Weights of a small transformer language model.
Size: 12 layers, width 128, vocabulary 1807, 2.54M parameters.
Architecture: no biases in attention or MLP, tied embeddings, some layers without attention, local attention windows.
Training: 103M tokens, 6675 steps.
Each number is 128 + 24 x the weight over the matrix's rms, rounded and kept within 0 to 255. Layers, rows and columns count from 0.

# layer 5 MLP up, 512x128, rms 0.0685, rows 56-80, columns 0-63
[[105  94 137 153 141 162  87 127 148 136 148 120 181 119 107 161 114 116  82 152 135 147 175 134 156 130  99 124 143  80  91 133 152 149 125  99 107 161  84 101 162 168 157 102  86  72 157 136  89  94 144 119 135 120 104 164 175 134 113 109 109 123 156 105]
 [ 85 113 136 161 127 181 111 150 164 120  98 164 106 122  82 159 122 116  78 116 119 151 147 112 131 128 101 112 158  91 155 131 183 124 152 117 162 150 151 162 128  96 132 115 124 115 116 124 110 108 168  70 137  85 144 148 152 169  96  97 102 151 165  88]
 [ 96 113 119 154 138 116 144 107 144 152 142 144 130 142 126 130 127 129 116 113 124 136 139 117 143 129 119 161 107 140  77  96 135 154 132 123 150 126  89 135 111 100 141 110 156 151 126 106 146 117  98 140 103 165 107 118  87 163 180  97 135 138 109 151]
 [107 108 111 121  98 123 163 118 127 146 105 170 137 167 162 106 128 122 135 100 104 153 107 138 162 107 125 141 103  87 139 152 161 130  91 104 134 115  90 106 120 123 113 135 124  99 114 166 139  94 119 116  92 155 126 117 114 138 163  83 108 110 167 132]
 [103 148 146 119  95 115 137 124  95  98 124 157 163  96 108 155 120  79 157  84 158 101 107 150 125 119 129 157 140  97 150 134 157 157 143 156 121 148 134 111  98 116 131 180 133  92 113 135 132 120 127 153 166 140 152  96 137 111 152  99  96 105 158 139]
 [139  88 157 174 169 125  91 127  77 137 156 119 147  91 117 149 117 156 110 107 118 115 124 153 143 131 138 105 142 113 126 140 130 128  98 107 144 107 100 138 135 141 144 120 121 143  77 121  91 157 128  76 160 101 106 127  83 145 163 113  88 153 131  90]
 [116 136 108 137 115 127  93 122  99 145 143 119 146 110 122 127 118 144 121 139 162 152 177 154 132  99  80 161 121 129 128 156 125 148 123 177 123 113 105 119 150 107 113 175  91 171 156 154 122  73 126 165 127 142 164 127 110 151 114 173 108 174  96 144]
 [138 137 154 108 137 139  96 110 136 130 150 133 132 124 145 165  82  72 155 129 114 138 101 105  96 140  93 160 146 167 100 135 122 122 144 130 125 100 107 130 152 163 117  99 134 160 143  93 143 138 158 155  91 164 162 140 139  99 160 159 127 143 176 168]
 [104 110 108 101 152 116 148  95 128  87 146 113 116 113 148 141 139 135  70 152 107 170  83 122 160 157 110 154 157 146 117 127 135 143 105 104  97 159 141  88 135  98 114 166 145 149 122 141  77 125  99 122 124 158  97 152 141 155 110  95  75 114 139 146]
 [130 154 121 141 186 100 123 117 108 179 118 119 177 140 135 132 121  73 105 136 128 144 153 142 122 161 119  87 110 149 156 154 110 126 132 103 141 101 138  75 123 150 125 168 134 166  93 110 120 116 144 108 138 125  88 130 106 162  95  92 100  76 108 110]
 [ 88 135 163 153 115 163 118 114 121 161 145 180 111  86 136 106 146 153 150  93 142 108 168 122  96 171 148 124 164  82  92 101 158 115 160 137 158 144  75 139 154 142 141 146 148 161  94 141 132 147 164 107 141  92 121 119 152 148 139 108 107 158 131 112]
 [ 99 135 122 175 126 187  90 136 128 114 159 118 115  85 101 151 148 142 137  85 135 150 150 159 147 130 122  98 136 126  94 154 174 124 113  97 140 123 142 154 115 135 145 115 104  94 117 138 101 155 166 111 108 127 147 158 114 123 102 142 135 101 136 164]
 [105 138 110 122 128 159  99 134 107 107 136 185 162 107 131 137  90 110  83 130 120 140 143 127 148 157 153 106 106 145 140 144 125 155 109 120 103 109 166 132 126 139 177 104 127 125 123 116  98 115 145 113 123 106  90 118 157 103  80 123 104 143 126 125]
 [135 128 121 138 136 111 142 122  99 147 167 136 114 165 171 102 104 116 129 131 121 137 120 160 107 173 119 152 162 113 127 131 132 145 139 111 139 133 143 151 115 146 124 122 116  96 127 115 133 110 117 133 141 154 152 113 107 151 141 104 133 137  87 116]
 [122 139  96  99 127 122 116 177 136 151 112 154  93  75 131 135 116  90  67 123 157 107 176 136 128 151 126  90 172 130 159 135 171 120 143 111 147 112 149  99 121 110 156 127 118 129 122 157  87 121 154  80 163 173 116 141 161 103 131 106 100 126 143 129]
 [157 143 150 140 108 154 110 155 156 132 145 152 132 179  82 143  96 125 118 116  88 108 145 164 139 143 119 123 127 127 131  93 117 153 132 143 163 130 123 126  93  96 122 145  92 165 133 121 140 139 143 115 157  91  98 113 137 103 148 130 150  96 121 134]
 [100 110 130 141 100 134 126  84 157 118 122 116 145 119 145 126 120 115 127 157 135 126 116 121 141 157 135 125 158 120 173 177 140 152 144 114 151 157  90 126 166 147 145 130 125 116  92 111 128 115 112 142  84 148 158 104 130 141 152 132 125 152 108 104]
 [115 113 112 147 103 129 133 151 148  82 126 130 119  97 150 136 147 126 152 142 101 115 140 167 186 115 115 147 100 132 132 107 122  97 119 155 125 113 174 108 140 144 106 135 130 105  97  89 109 131 155 119 151 143 152 144 128 113 116 108 100 173 158 135]
 [131 109 115 106 113 111 141  96 111 149 107 138 136 104 160 164 128 131 141 124 129 121 137 137 163 182 151 146 143 159 119 128 134 121 130 109 184 129 157 145 118 157 130  93 116 106  78 111 100 111 116 102 117 161 138 126 102 145 159 113  90 134 143 102]
 [117  85 101 103 119 102  96 137 144 157 115 145 166 149 170 107 143 104 123 118 103 128 138 127 159 155 125 115 107 179 130 134 111  97 118 167 155 143 131 126 176 138 133 143 144 157 166 183  94  77 131 143 121 149 135 131 141 118 103 104  77 147 127 127]
 [ 81 102 103 173 130 145 100  87 125 162 126 129 139 141 127 148 111 106 102 171 105 131  98 130 126  87 118 139 138 131 134 163 139  76 151 143 133 109 151 125 136 133 151 104 134  91 135 133 159 115 131  94 108  99 145 158 133 109 163  85 130 122 106 115]
 [137  86 141 150 119 149 133 100 124 146 143 119 149 132 131 157 102 108 138 104 161 109  89 104 108 152 131 152 168 136 183 139 159 187 134 110 157 143  97 156 146 114 157 130 121 138  96 108 119 147 167 127 113 137 140 117 154 164 132 163 122 119 155 129]
 [128 131  80 122 116 134 130 133 159 168 104 100 119 168  81 150 173  90 110 101 100 112 133 140 129  98 123 126 148 180 146  95 144 123  47 149  97 107 141 180 173 156 192 164  68 173 132 126 145  91 173 114 143  99 131 130 165  85 159 182 123 140 101 153]
 [114 130 174 115 128 132 138 112 139  96 126 139 129 136 124 147 140  99 146 120 117 130 136 149 101 120 154 150 135 160 119 109 122 142 109 164 101 130 164  91 142 166 128 130  85 161 107 134 131 118 132 129 132 141 155 106 139 137 172 154 147 129 152 158]
 [119 139 135 157 117 140 124 144 109  99 134 137 197 143 101 143 172 123 116 141 155  92 125 149  96  98 143 153 173 109 141 130 101 115 113 188  90 128 117 118  93 150 144 164  95 138 114 114 125 128 131  75 111 145 133 147 153 159  97 110  82 125 110 116]]
# layer 5 MLP down (transposed), 512x128, rms 0.0398, rows 56-79, columns 0-63
[[143 136 145 111 127 124 154 129 192 143 128 110 132 167 117  93 162 137  88 142 114 102 110 125  86  96 109  94 161 127 128 180 138  96 146 117 115 117 137 129 157 131 105 135 115 111 141 141 121 125 126 115 168 124 104 146 110 138 139 154 125 154 126 138]
 [105 129 153 126 110 137 130 127 156 105 103 117  61 160 148 141 141  92 149 132 129 134  77 123 184 172 158 143 145  97 116 145 105 160 145 122 108 156 146 169 103 103 151 160 133 114 121 161 144 125  95  71 123 143 121 158  94 106  90 160 104 111 100 114]
 [107  90 194 138  90  99 104 130 127 167 115 115 135 131 159  94 117 152 131 117 157 144 161 131 109 158 111 123 149 147 134 146 128 136 159 100 100 162 116 116 108 149 127 100 114 129 157 115 139 116 110 119  80 126 103  97  92 166 137 110 144 156 170 113]
 [ 88  99 118 122  97 133 137 133 117 176 120 126  95 136 182 185 126 109 117 133 166 126 125 128 125 102 152 165 147 129 102 165 136 130 121  96 130 151 130 132 126 158 140 123  84 127 138 115 158 151  80  91 115 162 116 142 127 113 160 107 117 122 140  91]
 [133 137 131 120 131 117 166 125 104 140 101 134 122 143 140 136 114  98  86  87  87 143 126 124 130  97 122 152 165 110 145 152 165 112 151 109 121 125 119 139 112 124 153 142 117 158 155 124  68 135 137 128  83 171 113 153 162 153 124 146 148  85 107 118]
 [160 129  89 162 136  87 118 142 119 118 151  92 161 100 110  90 143 122 142  63 136 170 122 112 144 125 155  81 166 128 110 133 124 138 155 133 134 126  86 134 137 140 132 155 155 120 109 108 121 106 125  80 165 110 121 109 141 106 108 132 158 114  90 113]
 [141 154 142 158 112 139 107 117 121 171 165 167  90 159 156 150 101 145 141 122 211 160 101 154 104  91  69 155 136 147 120  90 167 159 113 176 109 126 145 103 132 140 135 101 117  95 164 100 119 151 123 143 130  98 109 144 174 132 119 106 149 122 146 152]
 [139 130 159 116  84 166 126 133 117 129 164 149 111 139 138 168 115 138 121 134  83 143 142 163 153 122 138 188 138 164  97 128 162 128 153 130 104  98 127  86 152 117 131 138 108 100  77 139 119 136 166 138 157  88 144 109 121 149 102 137 142 144 124 124]
 [ 87 148 148 108 108 138  98 143 123 130  96 120 141  95  99 125 109 119 121  85 140 119 122 112 172 149 124 140 125 125  98 136 127 111 124 114  85 121  75  83 144 103 133 129 139 166 111 160 139 107 152  89 111 145 159 117 102 156 114 132 161 141 129 129]
 [122  99 113 171 140 101 129 106 132 115 110 130 116  96 130 141 123 114  72 154 124 160 106 141  99 163 104 137 135 116 117 147 141 129 102 148  99 129  83 121 115 135 102  78 173 185 177 139 159 119 102 125 137 133 101 138  94 144 128 133  78  93  93 162]
 [112 120 120 117 103 140 168 112 170 121 107 111 136 185 106 111 103 119 167 128 114 100 118 108 103 117 188 150 161 147 105 124 100 103 128 110 179 170 136 114  97  96 137 121  56 100 103 162 119 114 132 137 125  96  66 119 106  70 163 137  86 108 167  87]
 [119 151 110 148 100 140 124 141 128 135 124 138 130 170 171 122 157 125 122  82 146 146 117 152 141 136 109 143 127 149 136 128 133  87 121 161 111 113 137  98 188 183 159 103 162 103 103 154 151 119 114  94 140 129 149 115  96 154 134 111 184 127 139 173]
 [142 140 115 136 119 168 119 162 174 144 159 170 110 117  95 143 114 125 123 147 142 179 171 120 138 118  95 120  97 146 107 136 136 104 129 150 130 129 141  99 138 119 121 157 172 140  71 123 148 124 124 112 158 127 131 125 113 124 154 108 111 116 107 127]
 [159 130 134 155 170  95 157 154 120 129 132 150  95 139  92 121 124 142 174  97 155 104 127 128 144 145  85 117  77 128 115 147 117 135 147 135 127 107 156 125 130 103 105 124 162 165 103 152 143 101 129 178 145 158 141 127 132 133  73 129 114 130 106 171]
 [ 98 143  99  97 123 108  98 172 154 128 157 117 134 130  95  97 158 123 108 117 147 130 143 122 113 123  95  79 128 158 116 139 148 117 151  85 120 116  98 127 154 123 103 139 133  83 112 109  93 137 130 106 103 137 122 124 127 173 126 123 101 121  82 150]
 [ 81 123 150 119 126 152 104 139 112 121 117 141 129  91 136 120 148 153 165 101 144  97 103 101 169 116 112 138 124 106 159  83 119 149 119 154 162  91 138 175 117 152 138 119 125 152 115 138 174 115  71 133 111  65 146 129 163 134 142 152 135 103 165 136]
 [144 184 128 138 124 112 128 184 115 109 128 105 107 157 125 111 108 106  88 129 100 128 149 133 155 151 128 109  99 115 123  94 131 129 117 143  95 123 111 151 119 111 106 124  87 154 149 115 117 130 129 116 108 120 147 144 157 156 119 114  84  76 148  87]
 [122  94 184 129 113 138 118 110 152 108 106 128 129 142 154 141 120 114 127 149 109 157 153 103 134 125 135 169 100 127 156 128  96 120 130 141 112 141 145 143  77 165 105  48 123 148 142 154 113 172 132 157 148 131 126 115 133 160 105 144  85 162 142 114]
 [ 97 147 118 140 105 105 141 100 152 110 126 119 137 145 153 141 161  88 183 159 127 123 126 133 125 136  86 101 143 127 138 118 133 162 127 136 120 140 126 152  98 133 140 163 170 136 136 133 119 130 130 122 132 118 114 164 126 176 102 141 124 114  71 128]
 [117 146 133 102 158  98 139  80 103 154 116 136 117 120 129  85 174 136 149 182 129 118 104 153 154 153 176 102 133 117 147 112 146 110 106 121 163 123 153 140 108 157 127 117 118 104 144 101  86 136 117 119 149 119 137  88 139 131 101 107  98 171 128  88]
 [169 133 152 147 133 172 115 177 129 177 170 132 134 117 130  99 149 130 132 130 125 106 163 139 107 134 107 104 161 119 119 104  99 162 130 128 132 121 167 107 162 136 135 130 128 121 132 163 118 116 143 139 145 132 103  96 142  96 140  91 105 120  90 152]
 [101 116 129  97 127  93 124 116 154 118 145 125  96 108 110  96 132 127 111 133 125 131 109  99 154 121 131  80 120 162 119 173 132 141 148  73 137 180 107 154 175 132 134 137 129 144 125 171 152 114 120 133 106  90 170 135 106 117  70 125 100 146 106 108]
 [120 125 175 132 135 175  91  95 104  87 120 117 124 151 156 146 111 149 110  89 163  87 122  81 148 145 149 155 134 142 180  81 113  83 181 124 146 119 144 194  94 150 139 133 141 145 111 127  99 153 127 135 140 157 135 184 132 150 164 110 164 129 108 139]
 [161 160 105 140 134 116 131 110 132 125 122 151 126 107 114 145 122 129 132 103 117 132 151 105 107 135 119 127 109 123 127 120 143 131 158 107 153 118  91 171 125 136  99 120 139 133 110 146 105 101 131 121 142 144 139 178 100 114 102 108 119 117 111 122]]